Each number is 500 + 40 x the weight over its row's rms, rounded and kept within 0 to 999. Layers, rows and columns count from 0. Numbers have three digits each. The size before them is the row's rms in percent of the matrix's.

# layer 2 MLP up, 832x256, rms 0.0908, rows 358-429, columns 0-63
098:491558505523508461474489594539429559496537518523469538490482543527506422535487528444563526624517432442531446506499534511487485528516515479616469471449442483493474514491459444485493491491498473
104:580510505503495474534555487505500466457369533495510557497507470481487511482446462550479560411475530544483473478475533529494448513492471476458447465518488512528547484436498517448520459507538508
103:492456508435520514553494471489473535504509503570511521455503505499493466497481526487498544491525507455485460483508497457534508476497563592532469496535532475446492449594461593568521532486483419
098:538518522499531455450467480454502559493488509461499527448576488476504488531470468445489490486469529552458422489425581522485494475483492506506494552502469527509442489490542529494587453487487492
105:541447418480498508543466451477454576474528515523489564527516475475527496474472520543485440509471524535585520488500513533480572449527485480563421492494483532522514523525530542467495432453462542
094:466514588489516500486494554465466490513487515563483506542525533487505490483468580473511496514514490466482518449502515505438469463458596431480460525452506569503446441610499517495493521456478490
100:534529499518520560505457443519512606574457516474537550580476525476548425465507513535514488538517570458506500492525430511474467496515503502498569459527500508557512513536530542520493498530451521
095:507511493515518509444487458513550524455430456528470439495473481524548513516415442510486474523520479462524512512469539495619471471461430552498493572560624518483491440416591485484519550491454535
102:448511497478502451497522459534549524533491463480517437522449461396498411457601534526475477477481445496505533542462534450463554523566492448552530506578488522538524464513463505464562431546516522
101:445459511488397524476544537449443487542450575451573459498396492482510482468538449588457477461535479434472456486473485554513463507491407471514588496538450523523465528450505501481490476521528434
104:461499533541522491524467444453424483502489529438529474495513487462457473556538561549478515465527465505502496488506479530538558561458530469589527535348487528502507501537556527560464511423483551
084:491470494509495517462477487490537491461494527593464562532496544481549479505538517487421426553558473472446521468402535462517505552492473538469494484495506542534475478541516525480540463529526473
101:520470527481449485544564517455499525528520481491494528471498435560504568544546494490521495504473430493340517456510457519468523454491432502424484452460577421491509460442498461532416523525452512
099:456596464515479536502570493541455490481458454419478467502474528501501476528465495469476510475496444427505570462534558519528486472512499486512578492427533496588506465442576526510580513444524537
095:449515497529491501456497491429565548487468420463518476424462568425481512517552508541500571547569505506417469534494462491416540449543520536505501509506497522471486518552433492499512486487519442
102:446445567413501498517533500512581592465474473572481478554521561449552520569542449532478499524518457506474488552431546445538500600516466488555515572538522485441562514541495456480474457489486433
103:528501420524493458459513536449512513495463495506547468468502539515423573517541435535509472479466445535541501458520505429442558473549528474544466505506555492546482533483418450521507521541556494
105:476460468477504467513393554476505528514500505505535527542470497461483485430506571527526460546515505523580520431557399505524593552481438506440491534534512503500469510474459522444448501553467481
098:536536484517467499589478517545516493488473532470466538507577448474487501411520516494540420557463533476488529476406517511505520473480548485525446473496513553484492499541487476496426489509446445
100:506533550505507515530552475514468530540478517476550542512501518523530514436594520533513551501492486562569535514465456481562492575475562476519522464565444538503581502484497467511550587419509570
096:550511490511537550518527487456536473493519520465623543544482510474511453497466471529428505529560452400564506494472500501485547508502583543548492489564501547507519526493514521545467548527525549
103:551494471487561519507502456489524515525450454466510565531440470464559556516497592495489487493520532435505520534462536516493544505542562542544485485565521493466588485599588438481456477500517556
099:444440404521442550525510488508478483488482529505459402436507428452475466566469536442544543518507487462492498499573415486473516581514502476557518424465562469452518555508493500534511440479426463
096:561501470496484469431502381512513451491476445499426476510508511539513484510479474523564453517543438473506432481499510527552483458511475524508577503461574487485481576546469459562481476495492544
107:464486479529518488562492534588509477493499487458466483450499570515511485532470556435467514465466434481504583543469491525455527540498476508533502441511517519573507487473486468474532478458537509
100:514502524548521478605507559532521536484548450530517578500446467505467472518477514479518549465507442551516541497476501447436523505508583481577457536578477513462489469498533501552478529505477537
099:494482478543389509529574557578581514464497467538548528530441473499451617502493508471487521510432535472551458502523536477503518492528563536519481463493392520523478523502459462473480498498525458
100:491475516502411519464492538455511450489549576411481523475468435485491468506546460467543498479448525520535456493514575495546590412516448467481583507494534501546481501503479485429540526455506537
106:416465531495440499455497504487427495527525604456461498455493497532505467454531529485513468427452510551438501487481459558522634441538448525505455508457491463414545553490466442482508567497493562
092:508474515530523487473522512482468582515592550514484515545501555465463584460532519486538385491411439545490563500478541448521470534549514531529498495502455441507461508554502418421509573389552546
098:570574444561544509453447517573533532492455495484526466514536519498483480499441464496497475557580494521555513513407534569563538521513549520469515507557469551529509576494594512519500490517417508
103:524468471508469477503462487471517540499529483492547540469541467506446527530458514494533454498573469539487502507536486489513587448491531533602491515447517523576545528505479417550472591480454479
101:548522560486529474539483493502542530523532525513526483466427430454549521538582406467578525568573469493380483510510516549512443526470453458479475525512497454485474539494463448502518494486517457
105:484430422520505431478491464359509444478521516404515453531504549493457466489473477520505451478568447503487556456489555486505497552493453505463544507466591507517491502493523509492462581506500532
099:410520504532490529497470498499508533382560475474445509451441510498504471613490513499521519520505468483488517449571460466507460509468562529475558456488460451505531509522440492488459525538466543
098:485535536477513547470526492541513494476497557474543432557456527426492551467505451608532520479561546477494481525498505502461494440438439534480416476401502471555474515494431487450409493440529488
092:515505498516492467498458469517560455496483503506477466474549494478456509505511557505517502545480491430463456472478469489442532502534466516457472600456546511455527489482484522513463493469505504
101:506543448514513519416534542520482562509651465491422478400533431454494472513502409469513480513480531544484572442460557535521484516500462513542513489475540475539517518540563523538396469560554491
110:451532478381496490487500456490466482457422511465497481463538447492532538479535487528425472505508485546540544473507514486492469503522460468469505441539549494466547415564475488458521500525537469
104:530520539509464463453513536588529499527517498440493485535524471495466473460533494526525497528503514540492569493495481527457559512484492515528601510446437492460529580501535467517512460536449482
096:503427501565500517486571484500462506526497522511563493477525566444450543468574488471514489407487553409530495455467524507498468454501551513553562532431512526499523447590474494483459543449517474
103:508501497479489498438497517487558493472532556437414506499474476497465443461479510518554537574467538527530486547508469495606575519518450589433505448491468593492493482491448477544529511555526545
099:529566572461515468481574439487492554531461517476567455528499495497532490487470484484563455501491503521486414567473454449455477488481460482522516460481527437542539502463532516527440464462500518
104:514462519563505534550506529562494453459515444461617437601506465472531498482510448498591506481553486479544405506502548428461503498477495503472462564532480490567443468489457490495474506455481497
098:569430545508459477492496499559500540467484512532535484423505526461530466493490588393540486524484452486501444539463412513509420573490468456556480544544510502435530507467547493555544484495504455
094:507515547529531491477473477534431471486597501509475510536494469518533523531495452542526548505489468570483495444581471506467498512465517428525611493532542513484523509529479506543570570506478507
103:454442501483495505562484508451433492553531485499548483536538503532550513501473513488550451504484548494475481500443482528442448516504470457574530461551433498457489461491535506411503535465397554
101:474489521499494443448487487441496505477464449544465483470478529497463489531459481511496545485498551456526479491437525536471464532501480476492436478517455467466567444459488520504487451536518489
101:441518594506524456462463537474511521484462496560496486421483533535459485417572480564524506507465523509509581492547505441493399528468476522438505562537567532436530470525484511430540575493497557
098:506560499517518539490471490518594502545500540508529517501517563585506505488527553487421558505471463427521551576543459521516541463494551507483541461515499516513544543509445483516443508468509587
098:518498503515488526503514441526529512535508565507507496523568521505511517483466534544473486459528494527524497444519529515524459507452538506594513448482545580537488533481506600532516542481477537
101:472412480444546521454456525503493476535506516543548505446465515496438472503470499600549508530576492459486500487533490546488512514472558457525502538543471518529519500497497499506542543520504425
097:542561441564539479508460459443530421508453467422503525555483545485431505482520484458461521471553533463516537489519577498463537440522469541522486544534518540543462463496522517481499480495518476
098:449525589470496526535465522527525576511471493454522465581507464469456513510486468543436509451485483527466471555488487480535570477545566480479467458478537528512511483540499452475504545496465437
099:489495510566499491482491523541525477459507456498474509500481429498502452524522537474486473456504494506469556478463494551516569566557525538513527462505546532496482542569488426499553544546487478
099:603496495420541499547416529483549445478446492525447509521488516452435495478500474519529573483498501607473533577504506500539501487526460394529524457493465492524542506489556496492517444515538517
105:525512553436526520449529498537529530472533466493559549463530502448513465524484509488519475552515541422491448557504487493489457410399412533473483469513534553486510515506512564534463502490564537
100:536510481539514527575492481485429536472522519515442534491490440512415512561489500446438450525480547499482534482523464496527397475478483461504582486437526438607544483483488513439509488446496522
102:513465541477482470503473544481472526503453481506465547545507444523497476554560503528460483567520494517496507539608487519514503439505372485492482476540428545514508484482450451543493421510502490
106:514511496578440480444532413495495434497454507565492525553450437510503568555492523410465559496522477473521460523474489468477462506534541494549500554493503593478532535564512501587497472519498485
100:496451528479460489434533507486484516534540541562553443503542472457462535532536446535535434493472458485474610464418564493446418456552477443426434554448504514548497516470504485498596574493523539
103:471480524495498561475518487522441436519486514526521488507485523487440451494591462473512475492507504518556455463466497471540521458491495494461468469411549578503510475525473536542524415562488540
100:605550450503466482583467520519497478505419423518541490531539500516513493468482586501489484498577520523583469518474423417479560493511519517493451503440563445524484497484479462545500494546400486
102:498477496443452517496588526503587506491422519530518453530548517461442448463543508533493495526500520477462509469414476547511561509483544478528425520544527547469468544513516538470522532520583427
090:450525505508527482506536506524509442446472493493505494478462506604468448524380500474499492465409411428490481495604427482467520480523551506472512472547509561465509539533492508542499429448480576
103:475492507490501483493539479508484533499579554518502542484508524504519525520443552530474408538496545482570560532486512478512407558483544529459531558500432495455464498528479504445451510504430525
098:530453532534484505488569495462505504446508539512495471467456501466470412513508505543414554492550523456491547521501586537607508475520465538444496526519527527527496547524432585527553471483537440
107:526555430405515458480528519485482492529559455544476580473543463518437536503505547453450453466486489493486492485504455532581492510472470481465455545467516492583438490460502487486434512492456510
091:452565497543460500487542507514505463573516556558497490492549507520439521445509472509522458463501560498518513461483472483451523428531467489438501480497527497579530503520537520518480504500479601
100:490490563575509516510475497464493519495464520484495460564404542531426514478441461511514556537497425420515442514509478515443495562506488531487488577491452493488497551486504458541474509567472530
096:475489538488511470488513568524448522506511497499556460519540600561488524493487503511535454519551512482466489546515493492470459521553453522493528472399545454424439453560432457471588511473496478
094:524457491459449521448529460522480419478488478498567513478517569511543513573495509552497456551535447497539466417456496544470498462424510442514493504539565503430489479591530542509462490458487517
# layer 2 MLP down (transposed), 832x256, rms 0.0913, rows 358-428, columns 0-63
098:491503514472462482531466488508509509445499531525492534484492439504473465521432525515546481534474520512497441428586518514476500527459533538560429452512571540445472501465526535536484540525537437
106:521489531593508533548516466502475540520442475518442507559503537559500475528485548519498485589484515431474481453492539438516516544539548520521520508509500525529483574482574526488496529527491481
100:502430427453521491508502518487485485456507527510516477449536489547437505504498499468541533479467442501460493502505539545512538455504521520567437449487510518544518394456480506535513494434504430
100:535447526540518438443515522521443595519506482495480530529582480488490474532514447530504426472487430526566466434476512587508480490560534584520551515468620528485472509496572571462521502553552517
102:487464402516462472540460510507527520424539527512448559487467532435510487482563508509576431443536496493552502470462493528445559486510430506416499528565516500535483530455486546453495449501528433
097:545531533515472420463473485515514496442521480487470480496428498519513471462540585453531478497474475533528507460468470557454537447552547462529514527513520516511498484569590499525555513504473472
101:431506484471538435545514551459514540422516512460506521533554493483470475511575483506455448470503511498533422460524502512483488442479459501459556484561502520519456385519502499564484576577514499
095:541436554482470486487411470505515527463508531411485565564493483499529487501496568536545480513506532514391456457498490458463488519394501502470433474501529513493508500503545474438507512499499524
108:479486508478474519489536525500477475540490471483480519571559511490485483495528547475468506437500500494525533502520511474456488495528496488526522467533509508524469175523530525462474525540440527
109:470507540462623473517509506525472515455542445529539593471544488488482451500472458551506509464472476590513486456406565454466445470482565458435533471471455460525476295469511425506516554450484466
102:494539585460464483562533501505537448563475505463511601519543467485471492510491537495472528510488525519474553497484562489488449515464575456503495567506481501479523585555561612545510491548491511
086:524465562536491580443508486533500461479480498553531550559545450498530581509478555421516479575501483547545503504473557526509501553491585542440529507471512503462530440547553492520474491488570485
100:485543488440470497484588500489491556434484560478511557462517525502429498497445507510465518481471469499474501474500515491497493480501510486493490412561515433489478312435592476498463443573496472
098:507535545491490528548500556488478450542527554489506581486499492473509502501503558584496511511547490538429545499507540449460487481522605480545494461444538502464481403498463532502514570435533427
094:528574458482543476468543506499438439447528488476524523509414549500486500534550475546509429491521448454478516487450452518506489475561527531499497515508490539513494534449551451556505407471451477
102:441422515465491446471504475528525540570539502526473447516473495565474492581467489504507517511493526452439498585449567492494508482561481545488529475494525550572503522467522569432558459465521488
102:480457446512472540500518539460545513484563454476527474478559453449485502475516541540545500430532510461554462469549526460480602552475546499521484467555461493508505527483401494538505487545528456
101:464470525459501560456477424502579491499522534570510458494451469478462466495501496586511501424575555492491482522483517501483465491523454445455503444441509476447527502504511509532527441462488557
099:492510481457509422525558472525471552488516539459559553507526487492475521448531491516494480503534531417515503512534560499478474469473533534455497481484532535456508387535457461486472504468465460
100:444519453538492522546462460544475502473523498499559467566488502504555521432489496530553511493496522486584559540504537464469532521477498466540467417480499504539502467492535529462501522528555483
097:500585503507419549580463461496495416448469551426470517549480462499480468425541542491458457471530504458570512510520456460478558514483532438519585462452499456430491517458421554501475514464532536
099:509438448480539451526488481468468524513559498452537545534456518527512528562517545523506438537425512510461609547490476506523541507549414480560534464512482522512483456568439474512457468505518521
097:515499474454530604489471489547502499509460465492529403548466435515517473530502538457495496438478484539465498450501444577524454515425465523543523531493446495501433613562537437534428474477502513
097:455568547489465537552462508532520547493474492493572514521490431455527478564549491461484550484530482542505547567500585458513579507517457550528482495451513548541538422447490450500494456497467526
104:532533427478482502552481534562448519458422515543514392462498487533514477472501511434514528523453444605504507532564488560482497450539494512460486520457533513437526632542504491559498457474460515
103:493502511509446638456493481563437555483486493445468553505480507540485584487520509533493494447502572538493584462521524506485497442463539424507553533466527538478570536547511514504496497528499537
098:469501520571467474495461466546509484543500485496521558473542551519541498501547471532386512519500484497510418502555422459590494553523516486462492478541444554512525503495468454442427491546521476
095:475429508490558463487518591470450461523522536484482490541498542511427490500561486563529473488456546507469550546504552521596459547488496450507536501447546487528536601511458494465510439459529475
108:468468487457423405520494470514537492515452541536456401538540520529439529460523505577524501558475459487502483558466512607487568527507467493471418517543506488499514673513506493505484470480487519
097:464539486532499540547483512468536489477426487513535464484458509481466514515512486528482557499514522439511432533534511557503487523554448461540509443561469482619503684484477448525587512515478474
103:521489510564492559461467502499545488493475516489503560458533440508515483521475498525467438524508504479457524511476408549518535492500506431521552529590478547489523581506523501527518457498452493
102:494544497511514459571495486462546542500469496450507494513449582519492546512527532536516494451431519530478475502561478410478499460500537494436465484464524501557467458496460523551490532421550511
098:455488585454508496484502481515445515523513519493466550485542531579547519496532540591508551433478498527469478525531489503494489521533474468485515489527474584521462423483516534479457421516458446
104:426438456487530501495540517556460545510577461499521536461585520523450522444514512485446533427502440502511467459511574536501476522507449443533504525462550496536472627570503523484485475526474496
104:512439470527503443534482521477472455491559470508433454473449514524457547504469459449481581480472455527501517487568512597431433506456501487501486459497477512495498589547515546503472490528485494
101:468508516503546500461574517496507521477517461539501535490547519573447529523475495579422546461477437556544555471494547547546510454473494436521520494571541521449494394454448515562461515523550492
094:528604519534531475499480546500422539465481488539503470589423475486535465493511455534479531486473487484497553538485484466500441487568479522436549461515524497581509589510482405484531469438543509
102:515503472521485460516505483529467511494516485430468501546548506403482475555525480495473429517499491512464458529495490457487483544520437542544479542490498546506543395545515510454432532451530431
104:511526469495468414496502478492485473450500478516559468467497476463519507508512510535493501538511480554531495498560493495486498499554537487533531407522506547507503236478486547538526460415486530
101:527542526462493553477501474501572449483427446539454513527515497500522460473553583499481531397509515518513460469487470465563564504545481483457465490522481544557493492483528567498500435516519490
093:528469488542449587451501486524515622528539478476473502470457521546476537518487527484506553476490519451518468493511487568450556486482538540571553482486429496515566463513584477465589489517505440
109:516443478548471454515498577455507457514472464512486527453499476500526503556514479548571505514454491507521488492499516607525528477490503506531507493528470460461494658504495490474529529494463441
102:443437549477557430513493464458522540462468544493551588516533561482510492495479507506501462524542564623508455540475534388523507461582498502488508570476493452484579432486520540491487507452537510
102:518529528509490528493460492508483519546420523466529552516515501500443504510564576551516486507498471535488470527451483458471495463556488452497570533523472495478410554532483526408463463482518480
100:490446469445534545543487466477514523551462462503534461516493485555520502536454556444524549494452492530428454537486517427532479503581523466453439476494533560556543655520501494516451446504468535
093:516490430488444462521495476526608466494436478489532517459610483461513568505487557469439488472496400430543475554549546509488508496473516527520452551479490487478464544561517414522468454563477497
104:527441539472500447495507484516495542536551577450482524523510530503582525440520443468490486436499477592487496544544515570490457627433488444566497525515480466502443558472489522509568400443499499
100:540458520464469454490539432484560519489486464463518456559551468543519528439451489503519498503453520433541482482419433471531492405481473553475507485464492539465559412470543465502485517565540466
099:474549477492433530433526469541468538484481491501511444492499539482590491459557454469482510485499554554495530466546481439504458532545536493427504567539516513524598547521486551462509485438488584
097:402499498487446557483459463472540484516565462468471508503527450525486498452486510544547467529459519434483578546495482592450517429440465454470559474474529551516499554510513421442505531474466577
106:504462546470520462544459496515498539481492537481471485534464490494451521504555526540518530564503489584487528536526505512436509483520494518523503447545457468510536708515466514565530367503512501
102:440468441495435463458563509426508453545423506551520477493504484568497596517494562498503494553515520491568536572611494512498502447475487545441530512520528480430494570441512476527507466419528487
098:548511541507504467532442542537516474422528563509418458545499485499545576533525475512528512435480539542525536564525561531535436497488491415442511448528483481464493582491565393496495532523481424
099:455530572485556566421520499487435539497522493508537531490509477535497472517486422448528501474540434534452502452547432497507439451445493450462507505526517514473530447511490532450514551441441487
097:486460578433470524390478457551509493549518505496474479484445458501493510508537501495482487444507367510450494519495536597600448437481494549516532514501469494504449539476480455488522577504497535
098:496456527497531452538458541447501425437475564491491509499542509445540588499521560514473486530499424451513498563566553433465496490434458479543510526538461522448464608489481436551474560525518533
105:510481508525536535494582502496499440542482466524593498496542533481554450500479478494488529552468491432416465537490572345527475535459474437479488437538539456471524386512499428548544510544493520
102:464478459481532391480512544535490496443480471466477494474538455523447539479517466499460488475503583471503482555505542541488507482443513531581534471490557480459478324508558505439543496473514518
100:536523565469484485492477438472555470557482446469556508555619500491449560526468572550488495525439519500522563507498510481470492475493476495558500489495574517488521468407538521507479467535442511
108:468496533499456476549501503476464549532511515494474467514439458506503454497451521510554533544491452480499521522466500547471462571473492536452502535503508501549486711497455487499512454497479520
099:440437489519537486497494468524479512543528576485480468539506436529434545500479530535518475530551523457497536468475566661499483498490431451503399450463518492488561645514491492531523436484506491
095:395485461530492494555483507487501486510480489449485507481433577488527497494563484436499485550527445477519553555495501523502497533485509503518501539474510558467488589497471419462460464551520584
099:529478512527537423552538561445490442469503518487529437546441471548551499479510534543489475540561505491583536491571466471548491484428479475542569579497527525469467519523503432406470448478454500
099:489511550513489435515492566508497467476534516527506539497525429478507496513574533518527515520489493476512511497521487539479499485528571529459513458486509515510505386449457573466507518483556578
089:480473482526534470564446524474538453470603534483431499517473517561479548550440482496611509588459499507443555524544547538539439506536493511502442513500464498530514560537466500528541392481455451
101:407496457491467526576446506525459515539489451415521422516519544512510545438488504530526485523472473552520445443501574465522495453497483495436541542502511547582476469494417481468489510479496481
098:503478464516421541538470489518449555455525538481469586538441475515536502470512508556487494574550478502440530471506524515469486472523459475485474459533476484547531396466514487483468539495468539
105:504472564478537417544431504496556509449598475447530456476523501495532483519480538518496558477465512522548427459534471470513483405511439473512468524469577499502502484549464496520491587568482566
095:431518541452478474490508524435462451587519481494554446528476486521554477460499509429490512465496474442455497504511479516541558506513480488472475430525464506463546448567559452558488620485528482
098:521486459449502542495485524500451482533510496457518516485501518433487559491463469504462520525562477511450461469489498507448534458471498442492510510440509524472435437580531476515457535494565442
100:525475475517486348486501507545496549519514535421529457486500483490494524434439542524516480512547500528527563509551512562503509495464482508496479485529546464496471464496498534515507497577512460
# layer 2 MLP gate, 832x256, rms 0.0957, rows 359-429, columns 0-63
101:577450503512527486496493517395541591470533491460459512491424538452500448477458536528451498502521464511481507522442485486483510540495552547559472521545489493537437519506518467458500504519491561
099:476501390483515495523525538496483497576480453502510581559489513505521580465521457494572504503491498504567544483502538468494488530471575534465524464528503419552552477448483528466484527524449540
099:501535460414520459559456525453529522504485523528460509503415499499514493529513533471580494476554500436519469559551491471510586505553491475541459473497483513531541550464464443492491466478410453
105:508482501550464455413525550486483540498546526432514423506520521539560480403577511478469491537558495496464419535571474505508504528535531539466496404466485409500434479417497448558542508523453523
100:470453531469481496533518548482421488488471481487535515556555559498476545545465526470574485458532534469501438551477552550428458470513530463470488515493534469558464527512470528411496540504467502
099:505512584362613474480518502463496457598530499568563537405537482500452489527535514531506469500471511472592458526550478537477475524522530486484511522479553525444492514500444513593572562474499536
091:448544491526537554561528576492551514432476510521490523552468458516477473553484541504478632472487534497546520493515491461491551540552490478546542596456477547546526455506504453554461510514412558
110:487429553515438453493542558481470478542510488464527488477510532418451568511417469543517492484518556543509421493513459463469543463550491504461510551533525507463495472491510526479517487488462521
101:522490476456553493600489477482438420514461485545503516484509460480486553471492496479498479433536506574435432489516489521489481566499498447497565421492486475560478502461559494456492527459415501
102:535512407530536528517513506519466524559494558488525544570425507548480539479444515552484436442534609506536475464541555448502521512477478502517494445526486466502498514452548521454476499501507517
089:527416500554505541517468521496445519492568542510462588548516458495459518504507535484515468543519473516510508494467444498564498528545426537541569479445527455544523525505476449454504451528438576
095:418417506522469531503471487558495491501587563506487508471498520522533488509554456483528516530443513472580519548524491489485413473511424464546494500477557547551498480523450513437431458497487563
095:508525515484471483569449512409446577573527554493463531574449469562512526481418540562499550490520528478517495519511507502510464397453457494503489442444521440473451529487530540462461463496473488
095:485472474564494555537538452544483584565526543436535568529435499547555480476548527479518449525524509488551613444481464488549492497508469487541510460441492449586554521431502457484521504403477547
101:544506499534523469434515489498480472539481474477440517459481472462472448455468527552442455520500551565570465467511469526529465440477507464532496466563492513492393509531515559526483445513474463
100:499473482452461493430481485556535487537522455563438526482492459507484501504501480528475474496501511501499533559515504474508496508451500481520557466532406543507438574593484426462510442532579500
102:444435489447556494537527571507560530477504480511617471527468532496462460505542563558552472494541449476493468593546471473478518545518504457475551520505501522440442531555540447466501460501530427
096:431569471524434502489523471484458512516544456483475478469510486457409506523533537594482460535530505500489474558532481536414502501465519500504522440466596464493520539491525483513474545472502528
100:490506494515429496584553520531438485511497431549524513533481499469412454535456553498490409465459571422470489501464542480462451499509514491553467501489620505544475569452522502487524427453445476
097:478452548463487446584518496498460631454496506485500505485445454527463484509508545546499554529492527413500535532603492445433475550504454478470524491473503514501489460510486479420518552488520486
099:577439426496487514438460456442610545514498514509495526506501470566481475474468499534499493467584479468507465481511491530489509441552472518541531492489488529486487500536494480456532509528491518
097:483531474498507525497551441497519499500459449511475511504489505484516508488422447526477447465525529451560549542551562511502473517496566495559527467539556552500473516503419492499438432513532523
094:444569464497464531514537471506468499417459559491508463562592490463520528527536475470485468463498489453491487576573519496479445500519513481461493506517524546434542485484472474555482544510580521
113:489469522536446476515556429490600513576518526482453517443502483428509537513442411476470508511464476495536497561506491485565524528522451439520521474512480461531439480452471502489492508506451545
099:501521464594500504473512540544562493547458438495551529453473538442528500469537510482531458535505510608454465535488542541454543568494533509456454504549541499392521476514530542502523485524525504
099:556501428455528508540461446486502437549421575479492523521523480509493446480493436533550490465501452533517521516512529576523513414506462517491559520502515406533511587448523546493496455441557499
097:506474401508483434468504509545503549575434473520526450503522519458541483549505513563486560478490511498489470560501569522540399502533439471476568477545545472561446530547531541402466484447512462
109:517425496513525474561462513540490502458556492480571523451537464424501556497450579484519526486505496545484580530554533521497516483509509500515443508453454402513511481536532489589467529549469492
093:536495537567500504485531531618524521495490518564475476474493489569495442475409476470487613530503473530486494534492458454497501573515476539485598490506422471491494528477455502501585530559467485
094:491510537483498489433443547522511445452529503526534497531485473507477445562489537454464461445509557538497570516443479565534560488521543485459489529476513519485490563593535506470531497514537471
107:525440454468547531495464493501412467508541488448522482453523446448434497439558541470450517544533583503467488550509453532515495532470503481503490441479527446533414466514528418442472512501461530
099:491452515518444453492456495505506519495516439508469503550490498461506486487466508493489545484521499508538502563485471554435502555493468550489508494550445483445476523424504568488478506486550454
104:559471529546534437504483500529486541516550453495446435511551484507487551470576434456510561505438516585480533625490517550514483463436503493502489473500508456462435523541490518466554505497448539
099:518510489491538450459471513520413523479579511506476440559507499536481502475459497460513465475481465481493472524532535433475491484478523484487514549579551453451470535510488537482528427540405518
104:517494540461522461493535492525525586449565473468509546512559533486462502527510458496559481408413548587551488507552511517512493507562515500485555475520553449459552427519450537525474527482517487
092:527462480482501538554514541448525432514490580490524509518443528452519511490484583487529519517446509448442536528475492499482420512585557541534496482475449470484521516464512500439541528476510483
099:457516417521473546504492479489521529477471510454486477490440486461492521416430543471400476513519524511552590508531466532486516449456487507532549439517529485492484522542601514520498490504488493
113:497515480411492522470547484530454471497472554438496511480512486461530577478480481517471448469457502553560529529494560512523485514541453497439543495542563453476479498477470483385486502498537453
098:575517476529520506488516487555514492545574494528597540505534465459532530544488513470480466554498483530470501551440463496487472444417522497574459466503583508476467501589587553506442539447539508
095:499476509524483473517496469458497471524528503542449523480468473496523531517453563596485532496467537488492485560544495511521493512569546527400452570489514517448541500510543492521540505540446430
139:509556514509571465511468505518488483529487521520504544496483529429466573441461527570455531473540484540501586551551584516516478534560506464521464425495504419560454489498494561458513571523478454
102:565469485490487553467470471539537477490552522470464484550451433484506516500466478525528468477506489494464467487525500552519542532519488472551508426531542579510501492479487470448504458522426527
102:486537496478538442503471452509517514526556492499456524453435571523526502488529550484446558543529445548493473528412445469512464508491500500469471551522545507416471483509484451451461538486445546
095:484534546477476498434571559436452405534563425504450523516468536461498507467537461553523449518553558479598532487548447549503470506438507442535564571489447469437486468470476536557578506487546501
092:424538518508517540515498569472489498544522482457503545445535473538491471537416496487551507507558592522489527580474484524564450477481512543498489528531545513511464501467501505526544473487517426
106:534522460489540402510492519502521507522499525532531538552492469427383498528478504494521542542469498552538568496473508555467446547481443530472533489496468514531474583590549477515458570580454497
094:481411565493493505494508475458488475519452515443459509498547559504498507476530512475487523406539474503500517495479548557512559500557435572536540411497540528527463468491413456547530529510565499
096:461470514475504528538511474558479527437554499545496484516504454473479506442519473592480483488541446513480503473496514539554503506544535494507542490443493479515481521507405585469525593494492468
098:510526503470497542474476471463505419463461512500428520582503502503556507479525498492475526480481523476491505482494517518536517421475563510421539493527463538528554492526476480477478554521517518
106:446489482453493527485528484520512526496505523577452451461539470482539527455483523483463547479525511456544478442513514480429440584527515442485454530531486515428473441548444534467469474512489489
102:515469478556511488539572524540529499515388524520474515541447425469492553434496501542536496586502520471466581560465557574498534488601486484463536499521503487457432554500530453431592451492477427
098:501521496475487512502516507488577499516389461428572549484425545472506485508495547510460497526496480453483481503443454508487551563483563510467448427469411496461478524459511524480553506470492521
098:474419484489507533482560514496428481522541464461520493508490498500556503488462495561471576523600509510575502465552472473429527465510485468481448504499557512511514462488485506508509605453425476
095:442518539486527525444493527484475496514540427456532522445494518508583469487498464543453504456562485487515514488519552498562523509473517534491527564537528548530418498458480456460460523515482511
095:495479527481538514547520550467540511463464521562547536518487491543420447464516532513503532469494465483484504473502481529499453537528462468483510538513472505520554465518504534517598522443519438
103:518415524535543533439520543465509526548446487578542446505547535497513475519516577527543535469482446539562519423451485560491429544507426501484472552513466524497510546533460599536482516504473438
100:486429470524476448556538499540474556434492508477511488470516550542475417461494496434510496515540516460537473513466486497494515488436476520484545443508570435523533556507523505494430503498489523
100:472472475557460497586555458493464477492509499531507501503465522507467479479503497529482449493476481570452535437474520531479382463494471518511527513583527500496563498440521510531505524464542521
109:515475473457504468517478486546515490457460495487552567436474577519465493500406531477441530495545507444517466425520467418524450475539439481521456482538522489515493456496512446429460478447520582
098:530503489517517468527510451588411479507453499557483524546482522432516456489533518429463464512497520511501526509497497493422429499506562529502528527512533370557503493548507502443460537523466519
095:468476494463488491523485458465508582557470534501515473486446536509451507397484445574487489539499518492475547467449504537533450423495503493461491515532515419512496492505478561455469528458544495
098:505460489525501545498545517525482447497562536447487526536490466532452480547392463538529574514564449519483514530569514521499463498546476533423576589516497517508456526409538471515513450513530489
097:449465482435498540531523499475518473490566500555467531484497540518546500567587514494539448454487487447527498474501559523538464532487464499420526500458537481473520508463450499454429536448582518
091:606522513502529553530486436505494477464468512544478532514569439497428414570439494510451518477478482484579466455527493512467560449515484489512507506530519457461551522503525489521445490492475524
104:503375467508496547547541494499512538505556542476475493495486540459575584496498572494543474485537502449519472485484470490494448531472464475517499427457440465476563517486542511450482494501457567
092:427496474472473598460561491427468525379462484526492537515501524496490461475580488624448530467541520492490476473455464524569491468486429483475503481556509454483478533541474525555481546501478492
104:520435461515477495466486453537514479467518522495525531509467540510460493436433445516537446469482582531503529511484465545401537474510598540545492490426537530571464480458471427503472492537491529
096:543553472504484453536565484571468531524470518479483458466475499429448496551501514503506512500533542504534522543514397493484529489453475487507538498480502496574571550465547478474453473489458520
098:517537494473511493552492512534509482420552446522473498533444438560460574572468446501443539478488485491499498490556526495529529459460490413566552541525422537433465473472446524514540535485532501
094:468495487453518557448448498464455524536476560520527470498483477533438468523517544498522502487565482493564443412470499483479590525532476408497467529491536539470535556538539540427450517505467528
089:502576491561547511487542490453487552514467478530461549459496441487536463518533510505472527516518452526547510475514432443475449438482452526457536438482433550643511475449517475509497497593502514